config = dict(
    intermediate_size=1024,
    positions='rope',
    tie_word_embeddings=False,
    lr_head=0.0051,
    doc_mask=True,
    dataset='wikipedia_en',
)
Each number is 500 + 25 x the weight over the matrix's rms, rounded and kept within 0 to 999. Layers, rows and columns count from 0. Numbers have three digits each.

# up: layer 2 MLP up, 1024x384, rms 0.147, rows 922-988, columns 320-383
# down: layer 2 MLP down (transposed), 1024x384, rms 0.104, rows 922-988, columns 320-383
# gate: layer 2 MLP gate, 1024x384, rms 0.138, rows 923-988, columns 320-383
up922:498490462476469498511519523487516509470553464427480494485451486493532555531510512497499511514505494502447470480513525541524467467478531505491465473519496506522530514524491526513498492509541511
down922:515526485541482472515489497515550497491493503477477489526485517456501556510545477473522550502464517518530520447539446507502495478514465470468513465476485521526534542491482430481477524541559513
gate923:510509486445499509495513505513502475453523492482462508510509477498524489504521528501478497492448521542495533476500449475492516502496535532489539527527521501509492460530544486486494480513475478
up923:517539473527504503556479502517508495521493522492510490505483453465490462531488513483490505519519512534478497443560513486477541539493498536520537503526540514472514518492505526521493471505511478
down923:507530513501457450509516465514525458441483521484528480476528507510541462501462503568472495512465470492498442511539491472478507526528535530475478469520521535500491466458530450516456478499536457
gate924:505510482512510489508511516508509508508499492457551517500528491512472453526543471468508530540503480477535492504485468513437435489515478506472474537534512523471467519553519489489460500486494476
up924:488505497502450529508540494539505508503505492524547508495506497467443516542490507470487482485478495470506493487550496460487474503487527535479486527467481495496542488463485508484492472474495508
down924:490492533535511473521494514518491485501499495559451497550473505515489523491472477515501450526495511498515497520474509511508511525516518442499482515492548570480500518498516476495501480497508510
gate925:500508538489462485515496506450577495465508544534496546511453482469508526491467474492467463517501500467532571495483517521485496481497454516477504451518542581477511556514478482465552521460491537
up925:508523464442514436485494590496495497466481519463483575513488499433507486454480494522495479518551512546552489516454527531517472509481449510487489491524513496502514520501490518503471525494553468
down925:504487506462490476557533499528539522477474542497533516517510488505474483513514521493506495499509514517507489516504502492524534452505544499479516400478516466522496491516522514481508532486506515
gate926:476498483459482494428473546507488517471483489506475498474474506481504501499456531498548506478457464469502506481526518501493473503517506494467540482475533514522484470527483461512474504501460539
up926:471459470430516512457496490516534498506468494537458520487487524503506509529505504527534499492525479509500510506504516463490476486492495502497529471488487494473503470505467511539510489467458555
down926:493517473511472473507487464494476487455479525525486507484485474475513491485510495519498552490467467473485522527501497525489501511500465517534507492511529509515499463512500514491502510475503521
gate927:528490497452508550525490514467468497498519485519455489513538482491473537450479494493482470524518487499494493495504505519498478473503512470462506492496455529505513512473524488517533508530437527
up927:516510489492472536502517529472463530520485472490485471505489525475482492479480483515513490503508476509504503515521457510515540527510504532513536500510507522519501513513507462494533541498482452
down927:554453493455514542501506505507464563493496506489501505486500496476469501529515532504496437529494506542490524498469468522481489456489507479496537528460495491459507513490469513526525497517498480
gate928:483504501525503535520505490478503465526501474506480525512512512499508503475481453487457499515499493511545518536485495492504465498496503478510494518531489525493483536471506510503521487511496499
up928:492512490485499526488497500531528545493488482496485509460499494488479499505541524504516477492544525503484522518548490455510506500489490484480514430497496494513517513504482515497468540503475535
down928:480453487506483489507496482503501494499487489497539493498534518537543491481517495511447519502510507487478480484494506472483509460510475513477543469473514488483515505517548525528481510578522534
gate929:488520448457447543492468553524526479499494522499481512537464516513514491514526497516454494523471485474548535532514470493463487485473464498419457454494480475505489475506479512462522516456528489
up929:501459504503492527452477523523453467524421500498464490490467495476540476484494477513484555515502565479455442486501527485472500504487544483539468545528505521494525525446483507477460515492504497
down929:521498484522469510564512501515492508532457550474457547505492497466453543518531505524490468507504445561450529481489436489478540504499470497554515525516525542496455469492497490527522479521491506
gate930:483519515515493457499510503523506518468522498477507495448517456505483493522526521480459540471513511468551499482490443453479515478493507515518531561473510521506466498500494494495514464479484454
up930:516481475498552505495516484527506480498502498503524545527508550521497534499543511505537493495527504502512480516487522525475517523514506492522477511528545510535507560492462469489503567495508468
down930:505551456480527497531497450497462507460473523474526482524484484478505507491478494520467500529493499545499550494451499502515551477481545505466497484483537504507568485481481496501529473475491472
gate931:511529502468492498485496515502469490510438529483461526461484476456478534517513501484508501511455497528499551504463476498508493501470493478499475460521495511464530547503451526465493493458516502
up931:494544486512521524507472527483514475456471492469474520446484516483504443500472519493462477451486544517501494522483528542460502475473482533502510505505498530464501511497479530491473452461523477
down931:527492496503488504504535487495483462484511515493501512519465476481521468508538527475541451442528497500469539515483502486499458467496521499497480488487507532519489532521468485513490476459433480
gate932:488508546439464500498485487503499516534502464536476496527464420534558501484466484480490505484389515522527504501501471520529488511516486513497504489532509530506523479500475503502543517493515485
up932:509491479481578489488505527566510526500472466554534493498437542523518516490463503522512463534549539502479504518455516474546464543503496497555503544500511488531529475490517511495523491480517490
down932:498439478478520510458495515518483524490486477460470514445537518472484494519485513512535542517479464492487477546448470502515521513521518475475525519515500502491500499480484485485538502528460479
gate933:515555479529511498489484517489511498501471504537509498465504469475514476475514482507524521541455516513520473534494473490490474530522498526472459495511457519502474486460477508499520484500533494
up933:489473522518530510498518482455503531488545482489505476492523530472493499499489513488464518468517486460479499444512518490494517481461505471491493528487541513491532513510472479477491501500491495
down933:483510510504515484478487526516476481530490485528509462500509510511508538507508511503543524486518479502510541509479474477523460474523476529496518478524519481493523509507484518489474475504486493
gate934:507485497522524517471465510568488506531488466494538479543530466499499546521503479444518509513465504500490516480445517506490500487522533481492505540480522480499457496503486522495468460496474494
up934:502478509510506484497515486510536477507489443508520511530466512528414480492506514479515509527478495484466507518512460456526483490557500504530549537533520483521481477507491532480492478488464509
down934:527501458505502504449525490547429526465542541499492503516484426479515514487512479497515455545426491522501483543487489472465540480530516449443489498546554497478571549470503517502479514458537467
gate935:465527538473520472538493495482473503492526511464503478504502472480451518521550476494528525494521520492529498536498504491536489543495492481515483467538472476503518500510473463511526436526493519
up935:540541471539509474510490505491497517476535504496489510522488459513500507458447475439456472519478506509499470447525463532518483502460545491497529546509517527489504535507507502503471531511482487
down935:517565481509488507507485485534520513536473516507481478486509446477514463475490502507516502510510487464515526513511524489498508501525519494526478506513480506507508493494476521492504512493475485
gate936:483517524475527493507502496509505518472499498493502546512503542485509520464506526477557484504461491496525472511512520505504510492510477496508534505484455502487501509476467496458481480520508522
up936:538498521525480498506514481480499501522510481473481481472507474463533492530480505519527503484457482517483517492461513495520507522491493500500497492489500487519524451508458501478493485502508500
down936:521491477540518506483505523514462500535491475497508524510484488500501516473461502495505472522464526504533539510522507517463473550531497513514525504522485470471505516492499471461483482517490555
gate937:494467510548513496472463537528502488526536529494471536511491520503519516434471461514476538505527505472477474512472492493498472501475458461511522465493500447474490446495521461552502456461486475
up937:504477531461468495532505494482487514455503500491504506494509465520532442483521488533526474534513507553522453543490472483500506473477537489483502489492503517480509488525463496482484461490488514
down937:503506510522473502502512526536481466502469464525496513478539488484462497498480504452482452542510526493512522460496436515459508523563531488527506480454451483503518502497482511488468518499527471
gate938:489512494484493507539536489463489526496499495452510495494490488468508506471534505497471534509511513507518505467454450505466529469506460482523487517495466447488562514541492511460491515489515470
up938:489483463468482539513504472579471520468464490524477508508537460458524510507506462509498495501477506532485531479494474463507466534533505562496543493488500514500490538497525536517488488497495495
down938:483505503496466477503520507516490519507494525466489490532500507485499502480486481504524482529468525549562490503461526534505492495509534464535523475524481530499491505506541484516487510451536484
gate939:529505488482512472503473530499523503505540478482544503490559496520492496492489454473513517466501463521508474521483511547490505469517485533467457478467475523491496496487491489473552457545480516
up939:488479490489481484484489493500546479483480533463553526485494487533498481497497467497493490475481456520432441524512498532515460491506470493494521436501506518473473494518527470469512498524481444
down939:479488500487488453485508479487464475494516469525483495536461500484492519511505515501523485506540500500483501500493493536519519499541496498480487473513491478486504487512481525464485503526494497
gate940:519519545502510507497498495512490458522474536502485525490517503502515518460515496523473481482526504509480471543478488518515503523512533503499554511473516496488499506499522498529516502487480494
up940:533490484471501491478449469529467520525501536549550488529522508488501479495511530482466550450526469478485490509517484519477472473513487510482462525524475511499455516507504505494513474509527478
down940:487481462513496470465523501533494482478515502538531445499507489479521417529476510503488546462505468475501493489522492518474479485502511529507480489479498449485520504508465539493479512521537495
gate941:536510443448466468489504501468506515502490499522480539463514514486489483536522484488509519494530512508531532507543478482506520457493488449524520516525496470502473521522542499453464505502499456
up941:478494494507484504484511506483494469511463521483496483498486507488483500501487513471517510483511505505484466503511497526488476542478503545514485534510479475479468480486517532495485492462473463
down941:528503551468451492498539495514512512519446468506500475475489491498475463476443478455462482494527502514521460526502519546550469495532495522467522501541503487520497517517544516528534467490497475
gate942:517532501515531510487518506457490540459476503502495566544530486521485474538445493505496492485529544468459542501469519470525509498528507557501514512480515451481500496492550493561485475503536525
up942:514508481496479474464493498529467516504492507503511473486497494490525547468476546484492520500467484531540454513492482527494550466488492464493516510482520492479527509518469511467510501482489540
down942:473497482519509498530496497492520499497521531489478473487519514502498469543508472509490418496511494468453495518514482500516504480533494479523494491500477487484526461520527525498551519497562509
gate943:491459530502521475475471464504485490528504450473526482495489507513479500505525468442462486541507527460532503509503494522514538490520495493505526509493493533514543462485519487497508472458522551
up943:489489529538489526497522489493500499522462493504525522529460515520548515525491509492516494484517490477440500508515534497485482495496500513482528485521517509489518485457540488555521485473528481
down943:528475505497487484518451537503530534557516490488512475511463509483481508514511490492534482511486524468500511497476524470471496529491495501497498486504476493506514524469490486528518500482520468
gate944:536520536482532509476519568467491436479523501485476503454500527479486461507521487530469507494472501489466560474506497552527517540521470509478533495448484541498507492487514465518496485485504484
up944:472541461521526553537464530489483500497521499507463503497411507486527489499507500507503487540461541509476516537455524538512490472490425487471457520503458496548477493480529512511503479509513548
down944:545491504498492502508446472471507476501538490483497517509548512532516454532486505475463482540475536510533524512479510466501468505481521473513445472521501548518528549545500469538487522513463482
gate945:518481503478504508500445469474496530530522485518483515461475491501483458498474475449503471494490502494479470519462496494500484503525476489510508496504492509491512489537517497481497537531489514
up945:476470494512513509482468489474505475504550505472497539526511474498490523470512492485518504527513490524490487495523513511496522483528484500477471553483486496476483497478509461467523530480531506
down945:469490538491502539495491517490555489514532489508500534525482513506551512455559539534491490510533521530464453494529486493515476466467525500473495517479492546509492502516489470514542492503496489
gate946:540526455479452484504521455517452515490502507495487513524532504483511499487485551506471480475490518497522537460449557451473552509522496460490494525513546499445462500526526505470471511469479528
up946:498501548460514516544500469532463502502569459531557487490479465513531508567477498506482503501548501503522456486497495515505483478486501542465504546538446515530512540456491454531526533539526402
down946:500504508508468474552496545461479452501548511503519523515498506463499479524520479536539477498491489555467485518468459481443466580481496484528503501480494478483525521527511503502535460511475536
gate947:476501498493474443473500499490455557548497509502488511523545512462471502526557517461455457515499483496513457510513484478510513484486478494522497514459499533463472485523469476474454508507449521
up947:520471469512489430541496524480503537504488474489466507469473500484497518450498467506541478500499534491487476494500476516489511506476482447536476508483501510493460525526484511467506563502478508
down947:491494500531445463526504469471501467505466487477563456528475462489522548499528489549546437522536490500499468495487500502491490513514511514516500467474502499458520514516536445477503511533562520
gate948:432513528526488448480524446530450453462548563527515505503452535529475477510479554564506510472479493483466511481550493474461428477530424502454477473473479424530485444473497460464510521466522497
up948:511516486495474551477540508514548480523421468472462487443475489423516464519533510454504486564526467506475492535456523457477521562454501512470471501501566484532477475533461519441492427450491558
down948:472507509461546496509501499465511516541429493450492520519526519518532513496560547470517531487529512457486503517418512476474528482494496478514473471454528507513506440508509521477495488522470535
gate949:486492493541459487524479496493526498558514514507468537499453548475502522500508499521513513490500527531492496529514482470438502507511533534503517496568533465440487456466504483485556457506525525
up949:483496508449493487475514452497500531529495486514439540488528502468471492548505516455511515484488496469509489504494447488499468470485512483493492466500511533480483482495517442466475512549475510
down949:512477522501505462499471516506499508478495534518529431473506485498502517477475474586461450454523468474480480534505490544499523488494472496476542505440470498513527494541494523477483438511516512
gate950:500501526460488458498478457525467478487522504531466530503504526479520536503507495483515492514464454550490535464487513512499456467477456488500556487481488487514466496472527467492488511502507523
up950:535472491500469495477508489495489513448535541516529498502496532461515488510495476476464463465513501487501510557533542503513507510511538503456488462515541529527526529511490480468513476445494445
down950:567528522471467443469501500513477466505479486494518476513517520480504463480522480465502514533495511481477422471523490496522497470492519475500439488504520432458541524508468509449532455478460489
gate951:477489469507451472494499471509508503490475537544475517477496488538515525529520535475496505520519499541510504493466502452498484470504529500477478530508531474498540522468512479519507508494513500
up951:509515499504472504485477496516459514492503489445497504471493516496486564468442528456519529451499496488563468520519520495508534508517531506490434467492530482538494552505529499469468468508485501
down951:498486496486556510516512493530487526519533494493504449493545503519501521503497499489478512495496468477512504438534530523546478492543513499494475522474539524499535494569490495465479480534511479
gate952:530477521537470499480503546489483485466496591497498539492539462519453502485500467513512544494457512454518523494499511490468516541491476473528485479523501510510491501482547476526512480490510498
up952:508489500510523523507448506478445487490534504510524507469528507488475484542531443491512482520453533533514475505488498523458501527549465466518478481497499501460516488516523452543475515493501475
down952:512532522491523527512474470464528516475571516503499508525485503478455490498514493512490510527503526524499541486517512449538480528507505523504516549510526515499486539508507511551458486528519483
gate953:485508495461484469523489503510542487558499494514488493477492503502478546477513532534489473525508486537490488438536468497491503490443482472503513473530453439498497470546501503478497484463496493
up953:486478527533485511489518472490496518488536479501507462462521508488482518537507526490488486509516476451476490477537472477485487521462507519507499500475526513504524493537511520515503503499502479
down953:526476519539530515518501499514498483512469522490549499473515448486479456512500491483509515480493469511490523505497496546489505506491483526527515500466527495519523465489518518487485521481493462
gate954:495469519502521453522514527493486503498488462501514480473478454493520509518453543502430503541492494500544521461495490491540505493499504498514518510520483482483533519468469471519528524557482519
up954:526511446474517525493459501525488479489500508451465455521483487517460519494480505509480507518489466538507530470462497480565495508526502498472503524535494531486472458452515508495525522492507537
down954:496529474521493517508525520524505484490506536485512511475458493529492481519472467494489470500457475526498494581516506470480492524502504533464519500512511487505501516528482500497520470527506508
gate955:520498525509498487509511493520478512501477486493488514497513487499485487526510493483464533499495486481509532485499492529544494517523521522556468493537488512494482470532454486503520503502481457
up955:518514468495511503485532472473482512469539510475514488509475497494490474502511467491491452490499507509514467521506482475462490458517495479496537523526494487546508485445514515496500482530534495
down955:504463497481512497503573502494477490504472507489478474510530486470528458490497491511513521448467473530488482523507510472479517503445494467479498452500475469501525495480467516481473528515534485
gate956:480535492493512497506523533496535444504524518491524501503508513507458499490510472481463500553502521483466529459493515469535477541498481517496516518457463520490478490491477501517482516530472526
up956:520504509499512457481542498490494493512517539524513483470501469462515498488462548504465481502484517527460502507473513500507535523504506493552540485486501496507547504503496443496482485529497493
down956:533457499529494480509486502506528473497515516523556487496489478541496533500494471504507492554502561521524472466525511501501453544536493484502522506498503524540487476536515512503541467509517480
gate957:506511490528543450503556525487459496513455524569517546525524459542483507494501508494566502476457518488522488508483498487474521485521497480484506507512497472458445558508499544498529509562472491
up957:511501535516556484518471542489492493456514501496491500438476493439508528513494500469520510512482489519509520532502475511546496492548503487504537508557488509511499512507514490519462523509483508
down957:474537489503515547452482453556509533500495467511486506534503456503528499473521503496480488498503533503510500475492544504494508473480511511516473562517466508478521492506482520489499534450511506
gate958:475496498559494458499497485495508508511542504525451461483505505527496458526469490494534497556514529514474538514494464487495457501492472511485477462500456507540506545533556515512507571511506529
up958:495550456471505475521528493463523525516515463510503530450474488515493550514512526516475511458526514501507476475538531464524523510527495493506504466469504489496527474455486526508519537487492495
down958:497445457540488505497529468524525489465497474511503494487535493516487492486533530508485494501489485483433502528471484470506502512480481516463548507525482514508478486453513486487498520533485505
gate959:490518495472436540567472504490471487528496500513487462477476469483501496544509507471443509534508483499491499467479468517491459517567443465457514523489528496523494516495484519510484490505497510
up959:491502512515498481464494500495524525499515522491466515514511565485492471503510507512524511427514473495468552492484528476527482488488513483503520505529471504508495465521505509503510509487475478
down959:441560491504513506514488503470517486464467469500501475510534486451534496466465538483527490498498480514538513497503485492477491461501546525481495502452440491523507490487465497530441521510516465
gate960:481533518535489486521482495456506484489510498519487482500517530538486474472514508529509525469504503520517504490483509511469469555511478513491514505488507537524527503484505535511512516487534491
up960:484523524493512466505506474468498495485516475509491499501528484515476456496523466500522521480482496482476522465490507506483521530505504493484505474497481516496508498491507506512495485453489474
down960:488466491547517499507520491472486455537545591497464512474535496485491479519525489513501526506480481496477479494499497511483480477528486493485534483516487515491498501504501449479505517511497502
gate961:487547504515513496489535548499493487520470483536516492491522470503486497532509526503481515462505478528555471477481447505485478471476537504532475472504478504486482557523489464504472482498492456
up961:514493482464476489483453514487484485486519494464492505528494534511476514489501475535512493487482501525470519523516504511482519506470519511493522524499459507470477441464472497504510507516487508
down961:470486522520544487495437496485510539513529472490459489463505490486489519456517487453497525484482525473484517502502536473489480506531463458461511512482445453491532510508517489480556475497491486
gate962:486502493475472540470500489511473470514559537505449477512483509489487549532471506491501529506520511488442515519496485460466533533452498518500477497480511464537517530499509464525493526497475505
up962:490461505520513501506491513519509514472432512483509472506481521478484492474484497495492506470552516484531509462469480537500473509472467562513471480523483497495503479482489552456513504515462511
down962:498499481504488499512549500477462467529507499513470476507582467498487495500498489517464455508545478500539492498532499514497510523477480461503514546473525502494498519506500490510473466534488507
gate963:509519485477526471484545509469538492530468530508553481470508514510527502552513495511487473500519518510542505467480459507483468493500509484507498525546474515525514499501531480501480514501562517
up963:497461493488543533524514498515495476493531468501442492516512486509469528474502538515530498515531507443503506496508516499523503515473484524477451525497563472530513535513487454487490547451455502
down963:539481496480510476511536498498529493495494501486480492552463482483523498553453461489502483523483494488505465479494502493508492488549513497486499462519514477475489544477536537478511499486515530
gate964:463501458515518452519490543512525527491503524501532509478491489467526512520514539483494530533498516500483502542500481518510524496477491484516477543494534521501524496502509490486528502494496505
up964:502526489492504530497492522545481498491493514470511462476510503465518494447522483504475527456454487479507449469529474528490525535467487501516500547465465518472502474520488490462543495492490467
down964:518497520515511532508500450498485496472481490497497501488456499510502473530528498488491534477498488526524507527467527525445490521502509530499486529472501517519493491506493513497528549517477490
gate965:556523509495485482553523513507517519511498527500490499519528443472526468517496532465553518484476494485515507460506499510512495491525522499513522480479515549461484510494547522479506532450557447
up965:479465496492550512493483469428537501506537483529474489509483515473513516539469441485498501481465527470532544485531502422520500508512480467453459526504474481515519474519488517513479499502441523
down965:507503522528493494506495487520525467522492443521470467514443551498507480522461470486502485507546490501588518464508514481478485519457504529515451547523489499538480494503496480504497508476487555
gate966:498516529499512522506528517506526504461535519489503517491507499497506505539502490478474470464534489482516517509464487479470456526502506471447495483515489466469492516510535501532463522530522480
up966:499512511486478514519482531502515488467496543504487498512520521436473534495501512558526529490498507530505508419470519461495525499467467489443470519486525521532504527514524504505487538515519523
down966:511522476490510446456514460552472497525508492477503449510549462484512499532472494463563509522496505502504486471501486495549536464488492491480514511518476493526536504497555474507474468488487506
gate967:539485457481535482528490502522511501507536530467489512529465469479513478489533507506481482539477510487473503500474510478501504510483471492508486483515490501525480510516523498512492491513540508
up967:503493474464505510552508527516522491502511498483472521540485471491515490484515491542463483514530495507494528495467525510504466538477495532529518494523509522506479502496501518510483483512525489
down967:521514486486491544511496479516514481481455514516481509482520486495502462487507498512491497526500531494508466478502510517496490504520481541518452520508520500481521521487511474487514490487527522
gate968:473532501470485517484561494490473479526484463504478510510502497530487500480502478444502481489497513503462511504521486486525531499509506472454506532517522467491486537502524496467515496560488462
up968:523547522523506487548517490499509496469491526498504455484474499509535518516490522525475498503507481493472500497486490510495478474538501534518464462468483484484518489512453518498514512494525508
down968:495506524488498494495506510459497496478513438451499507502502521474467533473466474485506467471466528482471498486462489496505485526547524460479570498471505493527558539530461495525519516515499485
gate969:494486489525499509517499506504485496501497494504474490514469492507515544514483493478509486539498511485488509493481537497514444511500515490492493544523502484516500488477495477502497527508485502
up969:481496524503482494516466517505522471495470498489511528464503476498510510542504488481520502477483521492489539480505506513548478500504516509460478483514492518500555499487493488484541459460481493
down969:517522484497543507514507478518514502567495478518495518494527509487504486481528482467492496513481469468513538505464501494515487520530493475512511498492524520492501488472515508509495520486489468
gate970:479539481493483515484449480439575504512481526535534516504513523479481477517482493511458538494466529492494502503488503503456473519465490489506552448543499507508482484524488485535469465504456468
up970:492430507497479519509536499499469467511457464521506499471500512514475491500535542512500460520555534501536478476471516501499513523517513535483524471458528513492536545512526499500503541482513487
down970:461496489503488513539538512482547483536492510459493514492505510513515509523504494520454518506470544487500487481480504550464500529478509534467492520465517466471499522501499477470498520430523517
gate971:478514502458534481462487496519481475484515531485509515489563490508545487485500518550511516482501534481493468466468498493494495503490524540501541482517506482507516489527552479484491501468478521
up971:521510523489471524546504502498487473525500497508502501513504501494438533469540486495475475503518487514505476506480511532545517507487480507503449487496494501537519486510506489493499444496483511
down971:457480484516526530513520534505487500503523481457501496508471462523476492526506512482487517552497498481505484515467507494509488497530488473526466489512496525464513506435482475482513492532507524
gate972:481525533475451495540465512500513505469453545480478490500509511564491504558485490474558512520470509499515508521475549498526500514490552492545502509485532512482491503509529555496477510455509418
up972:502501497490471476485496534500479496484483498524460473478473531510554514504506519538507475473540532534503473523526452447476486471499456511463497506528540510477475457493502469480523524494522541
down972:510508509524506498543445502483481516524477435494506467474489493545490485512525501488499486536511509507506498511483459506502504500490497504489477478497481445507497533525487502502518535518482487
gate973:529480456492484502532503494489505508520499522501496459486501514497535462507515469472546449474520467508493502504513486512482493483539475502527497475534531539499501461469486529508448467491492469
up973:527492473539506506535460509449516505482463497489516538476484499510503483500500501496481482532521461489524526489505495479514505565494525517489484479528488490487496476492507548466542510470488487
down973:464528502499480457504506480513478444511459523469500478466494525475518529490506496530502462524542502563519505544481504528476513523518499499499528503483509505512477464494495523466464492517538522
gate974:500489492498488493521515469469485527529460527517495454515531484510487482485513481515534527475483531466475502455489490500467531479433508488490458509515508509488505490485534499520498528474492485
up974:529509506492476526503488534427510477485509497518494510537471453482526516528487479459515522517520475499516508509536487484502517533489511525523497480490459511513503526515541506503527525534452509
down974:509452547489492525510542487522481533482499452528474459496476484500476479498479506551493491491512509502519519518500524492490500516470535490516458505484493526478508490458536484508487509477556484
gate975:495468496470538549498483503512489521490502507468504564517473491504502550509483509495540505538477517477576445535512471487502494509507488488486500509510509457498496505524454524492474494467538444
up975:488495532527472540524444534511498522514505519474490496501521495480522539488408507561499500565486479520531508499506478508486528473540497479467513500490500485503551493501487548509489494496534467
down975:512510551507480517525496514442506520466503480448461539506444501496537549470539513519538483486467514504476507483509527539522471544538510530487493523508540497481495567526484543520507523523523466
gate976:493530494507499505481494493468489487521447512485526549497456526536504513460479500514539512478466457524530530460511469501479465520511453480482489471543526512531498458489545551481491490481487511
up976:503506504497525505502465485487503494483451533491525502519500511494537556479486515512466505502511502474452542445495467555496484529551489515506494489499508463527524478511473519493489569499487550
down976:515501500500526537525478480526519491531531479567514500460547493469512408478466505531528474515459517486512543513496492548469551468443495510473505481519464521498502508525501445497521448481511505
gate977:490520459462516525517465509489501452519539484505560485502480473479473484469508539504476491507500502517504487488491478486514486503456506462486492486478487477520498455524501458447509520536519522
up977:472515491488499546515484476474496508501508453470478483490491471524475541516436511511464504481512513489465528518464525485521515466508489500540538464532533490485516455521472489487489513511467517
down977:488496459458517542500508497481524487507496451509510480471486508493502532512495476516478530537496506494505506459489507488507483525516513511509512522546436478472493505503471498452500536507493492
gate978:465525458508524494493482500492482509496504542492498495526495490499475498476498499496507491518504484527520490544512516468502500473524472517491410483523523473510528471532519507499489483486485533
up978:492485483517513470535507501466531516507516498480496502483510502514459500486507487522509454493485545438463476518487492489470466520493534535470480481499470536464486468515529513504519494512510499
down978:495449511517493468446460515516485465508536507529511520488440490517533501540443462500509529467489507522516468455511490524453466515504517509482531499517514522484484519479506487486459486482488505
gate979:508520483484530477472510459509526498500497515494515455503502519503492535525486511517527508435454444453486495526507479507504489467521526477503508469473531478530487527495490529511458496509477505
up979:522491539465486475471460500461506494507527524456542480443492473520514501505487540532456493477494439501509483541523461523524535493499513447461474551485514505547488547552478478504535523500478500
down979:522506520434449520520473508501513518477496462517498479500521472444479511476506503474517502493514515504520480511543502491492523532480464520470457522501523473505510496508462508521539545529500504
gate980:447520528478530489518506509522509469526473483468486511541512449505491476476529449492473484502533475527518463468515528508472482527479513497521492483497468493483567540501477489513500527454493506
up980:521504474515493539525500472460521504448493500509477510522457537467509519502528496490547530536499502482515496499529513490521514494500482482479491510527505515534476477492481493500539523519510464
down980:493499531527517481507523518476492509487489544491511484511483461463484483470503517514444530505486477486508497517528493487535497501521494507510415440484466488525516474504519477475462527435455500
gate981:471523481495520540513482502484514489478523471484469481505512517535499548480491501510518504501496505506515533532517511503481481476472492530450503536468495471511523529509500474499489517493532544
up981:513524447494504480530497516481483498473489508495509489488515523525471543502508505510497530459493512497521504503541479537468530509513498519503490499528492516485542474480462529524507486504494471
down981:501483463521518499479476487477493516558483489466500530472513512497509485470520508479468473475484470490497506512493504441501511514472488463520540501480482486542460513486500498474563484494473475
gate982:508537465496527521504490497540497490551508457493518531496460492490490523492479484511501532463477515502483488490457477545480487501462502501483482483493468492496485513480471553487505521505514489
up982:491517491511518492507484500505465459474460537521511477506462474468519458475545495508488498569519579478502500532486523511505540511541541482511507450499508465516522450498501427513489455499535475
down982:515495511528534514524513482477485484506492540492496509482496500499505479536485509500436485513511510525475473480504486499526465524543502488523473486517481482463518498485492472492501500476497524
gate983:560495501452511464528527498491490508511488464516519494520497467497484474516478448505519533536516485513555493508515495494499511511529497477498479493534531495516534494492481500480518491477524526
up983:501514544512456501495518492468481542489473473502507512439515485492494497433524529454518467462540466503478531466541486548516487481519478485519524528489532491479513508505517443532518532489487492
down983:510521486514530469507478491461512493478488513527459524542508490496496480481503477507469485513496513493503508455533495528492485514530507501506485453534486463514485520475487482548535551493468460
gate984:482487506522486491504503502541471515499520499496499478453490514470537518523488467523520519494514460516495463495502500493543489485505509509519513524510467514525493500446521514516477500456546486
up984:473485517473521538514489523491527508451493525488444438493525482524497505503509511485522532549523495482509507521504504478513541501510515506517519520479480502500467520480514506528525536497531491
down984:517510479519465505484538505475537515497488497481464504470526497495483472509490516518518503513464479512452517527499474590507482511513507467514455520509534498494499443505517522520508497486485502
gate985:500499457502551516495501478507503478530468540533497483478485492514467540513476494498456505556492529514507493553468510532519539451505553520467532522513500487488507507472502490495502550451539500
up985:484488488481522550494518502510508507486503479509481485471491493465511502490487519500522473467526513525482498501510488492515497485490513545512483479491525511498492494501488525507477577474499454
down985:474472509538509472484511518507503528512530521538507503470517499484560546504519514449493463495524454498493466487504460508504468547489488481488474490488498529531525501547468511497480538542513475
gate986:477519518483485546519492516465502531453531519485497488530503485490535506518523498460511494521507515499530526505474525489521483473482479494501529518493494502472507535480520513484495472519465478
up986:476522487479511518491517499517471532439506516461527510518465494510512503501484526474545515455492480527448496481483510545485503483550548519484478496496499461494510512494477461499484479504456521
down986:477489530534484511492512459525478528515515515485556506492491525502445483520529487456483521541536556527462483489473475479507488466506481509476499497508496495507479508477501512513483510485469507
gate987:482451496489484516524466479538503521524512474520489534514506526499524449512518532502512473532509537520533502493501501489504494516486479532532522500470530537505522498520488517404475518487478494
up987:495466514461494474495510486525461469504505499510496510472473525507492489525524529485536468508499502508497484474480482520526485491496482516510489479448505506531510477499506487460502492553522498
down987:513456517506497510516495497486551494538522482500558539505514497532500464496494531492461500499548485545514508499485494500486438474512504531506536498509485497490462487506486510500476485504485535
gate988:476497491476495493525478507466478499499453475517476499541475521496517492495514490535486470496489513473517511505511469500539491511460500509500513479488530516483469542520515490512490478530474514
up988:458472492492509487523511490490486462497522498499523468534518577518517489503540519528481481498528518479504544527504475490495491498478487505527515494475511545487513522545527561513500485534452513
down988:505513524508487521507485477505516513456505491516480493542479551511451537464560538525486523523519504506494503489550516520469500519484504518493490497488484491498502476519533522507493503480521470